Part of a small language model's weights.
Size: 8 layers, width 320, MLP 1280 squared ReLU, 13.8M parameters.
Training: a variant of Adam for these matrices, 369M tokens, 5628 steps.
Each number is 128 + 32 x the weight over the matrix's rms, rounded and kept within 0 to 255. Layers, rows and columns count from 0.

# layer 3 MLP up, 1280x320, rms 0.0589, rows 64-72, columns 80-159
[[126 101  38 176  54 123 125 143 188  89 102 170  53 123 165 168 194 136  89 134 121  80 109 138 142  66 140 107 108 180 146  97 146 131 125 139 195 113  73  76 114 110 148 130 173  71 141 174  93  97 105 102 122  76 124 175 125 147 157 103  70 107 181  55 174 107 125  94 206 146 143 167 136 172 131 114 165 171 175 115]
 [ 75  66 120 160 142  82  87  77 117 141 134 162  87 154  99 153 155 143 126 124 106 136 116 122 129 144 151 120 102 123 152 108  95 149 169 157 177 158  97 179 123 122 104 131 127 115 146 162 188 147 139 111 130 102 107 120 153 159 139 165  84 129 159 141 118 149 172 122 178 103 116 128 100 126  80 130 106 113 130 125]
 [ 96  72 138 126  70 141 106 110 195  69  87 131 159 146  87 179 102 170 136 126 108 109 134 121  95 165 113 118 146 107 175 104 168 126 139  97 122 119  96 171 149 181  99 168 132 143  94 107  75 157 147 117 130 138 135 123  85 137 132  98 135 122 147 118 125 161 174 129 157  67 172 168 170 173  98 140 104 157 158  86]
 [157 125 107 154 102 132 139  70 158 152 131  95 159 133 131 120 155 136 148 116  78 149 138 142  71  95 179 122 152  98 122 136 100 123 131 184 103 130  98 158 120 125 110 118 147 159 118 125 125 158 117  79 165  97 198 118 129 127 107 180 123 154  99 136 145 139 132  90 199 144 132 198 123 181  96 102 101  99 112 140]
 [129 128  75 146 159 108  93 156 133 157 157 132 135  93 145 122 146 135 141 126 127 109 124 183 119 119 139 153 151 205  95 120 172 139 132 147 155 107 127 174 154 130 110 135 152  87 109 171 141 165 168 121  97 160 151 171 130 169 113 153 127 137 123 168 160 149 106 111 146 150 127 154 110 149 112  96 126  94 107  94]
 [ 69 101 147 115 119  68 110  95 221  55 173 148 181 102 150 162 152 116 173 167  94 166 168 137  44  83 139  59 164 122  94 121 206 104 151 157 137 155 120 142  92 120 133 122 135 143 116 108 136 192 160  52 175 112 168 158 153 141 193 151 109 149  97  69 142  71 198 133  61 129 125 174 165 171  94 142 151  79 139 115]
 [198 114 114  81 138 104  91 122 107 103 115 209  92 140 158 139 177  82 150 123 113  84 118  63 112 101 196 119 147 136 103  70 107 120 129  98 127 126 105 147 195 104 128 136 102  98  71 143 156 203 125 115  88 126 187  62 195 128 168 147 135 143 132 152 180 186 141 163  92 171 142 113  85 124 114 131 148 175 190 104]
 [122 119 121 104 152 144 153  87 112 150 148  78 125 141 111 138  80 119 127 106  66 115 111 143 125 113 117 103 135 119 161 123 168 152 128 151 144 105 156 149 141 137 152 159 143 166 128 117 144 111  90 105 108  98 106 136 126 125 137 140 118 129  93 145 134 127 124 138 129 142  95 161 126 115 150 166 101 109 111 123]
 [198 126  99 192 106  98  85 175 136 132 131  77 131  72  97 131 152 119 173 143 114 165 129 116  96 166 163 137 106 198  98 129 192 159 165  86 158 182 215 118 106 153 125 153 119 160 119 152 146 164 124 146 144 109 159 112 101 172 104 101 161 177  59 131 172 156 136  98 121 125 126 156 199 148 155 116 103  85 167 135]]
# layer 3 MLP down (transposed), 1280x320, rms 0.0433, rows 64-71, columns 80-159
[[163 147 160 132 117  74 151 174 122 131 110 181  98 156 150 129  99 119 193 134 114 110 115  86 136 175 164 137 115 172 147  98  81 102 171  59 103 132  74  95  84  71 139 139 107 110  96 122  73 220 184 124 131 148 207 129 170 121 126 123 154 123 131 103 100 151 125 107 136 121 147  80 172 132  92 178 130  99 157 103]
 [142 166 131 181 156 172 103 193 124 136 142 106 199 140 192 109 134 153 167 149 181 129 118 132 108 122  95 146 186 122 166 110 136 128 142 165 119 142 141 135 175 150 183 120  67 145 193 100 110 154 110 134 137 126 103 166 174 126 129 136  90 112 153 138 189 158 119 155 174  85 147 174 163  59 121  98 170  86 135  96]
 [199 138 117 139 126  83 137 201 113 132 158 111 174 119 101 183  75 112 133 199 106 140 153 105 120 115 150 130 168 204 142 156 101 158 143 110 140 119 136 106 144 131  88 144  98 159 156 159 105 128 146 102 180 113  88 124  87 168 164 152 110 157 169 183 122  91 115  93  77 146 169 117  68 158 129 157 117 138 112 132]
 [142 134 168 197  64  95 182 130 157 115 166 142 179 100 154  88 139  75 104 140 136 190 132 101 122 109 139 108 128  73 152 103 153 143  92 146 132 115 131 162 141 126 176 151 174 128  81 142 102 124 124 120  90 109 114 123 122 146 101 136 166 111 122 136 185  81 107 135 109 192 154  77 178 168 135 168 132 125 158 106]
 [151 119 133 147  97 159 140 124  77 116 121 140 155 150  61 163 125  93 141 135 174 128 107 135 125 133 134  72 134 101 149 173 111 122 137 121 193  89  99 124 133  66  89  97 155 148 151 144 113 149 122  52 137 167 136 107  97 100 104  71  99 122 147 125  67 132 111 154 123 112 100 138 127 124  76 133 146  98  72 131]
 [147 163 112 113 101 122 169 137 114 172 128  78 142 123 130 186 157 158 136 169 123 101 183 140 124  21 129 151  70 135 172 130  67 142 120 124 142 171 143 143 110  84 119 111 121 137 143 133  63 108  82 158  95 151 167 126  94 133 110 163  95 135 154 132 128 188 191 135 118 136 134  99  78 145  93 140  88 121  64  97]
 [121 108  86 163  71 121 124 141 148 120 145 167 104 115  72 166  95 125 115  98 127 203 142 151 139 113 106 116 108  95 178  98 135 139 101 165 160 121 113  93 162 119  98 114 157 122  94 111 174  58  97 114 109 130 105 134  68 164 149  87 141 230 160  58  51 161 131 106 138 153 109  88 128 207  87  99 128 112  93 136]
 [144 116  95 124 132 105 133 144 148 115 119 147 123 120 121  66 133 148 112 132 155  87 106 120 127 118 102 163 130  64  77 159 150 147 159 159 140 160 113 154 106 128 113 134 122 118 138 131 148 137 147 169 160 143 166 100 133  92 154 134 116 119 117 112  93 176 129 133 106 143 140 127 137 146 139 115 122 143 134 131]]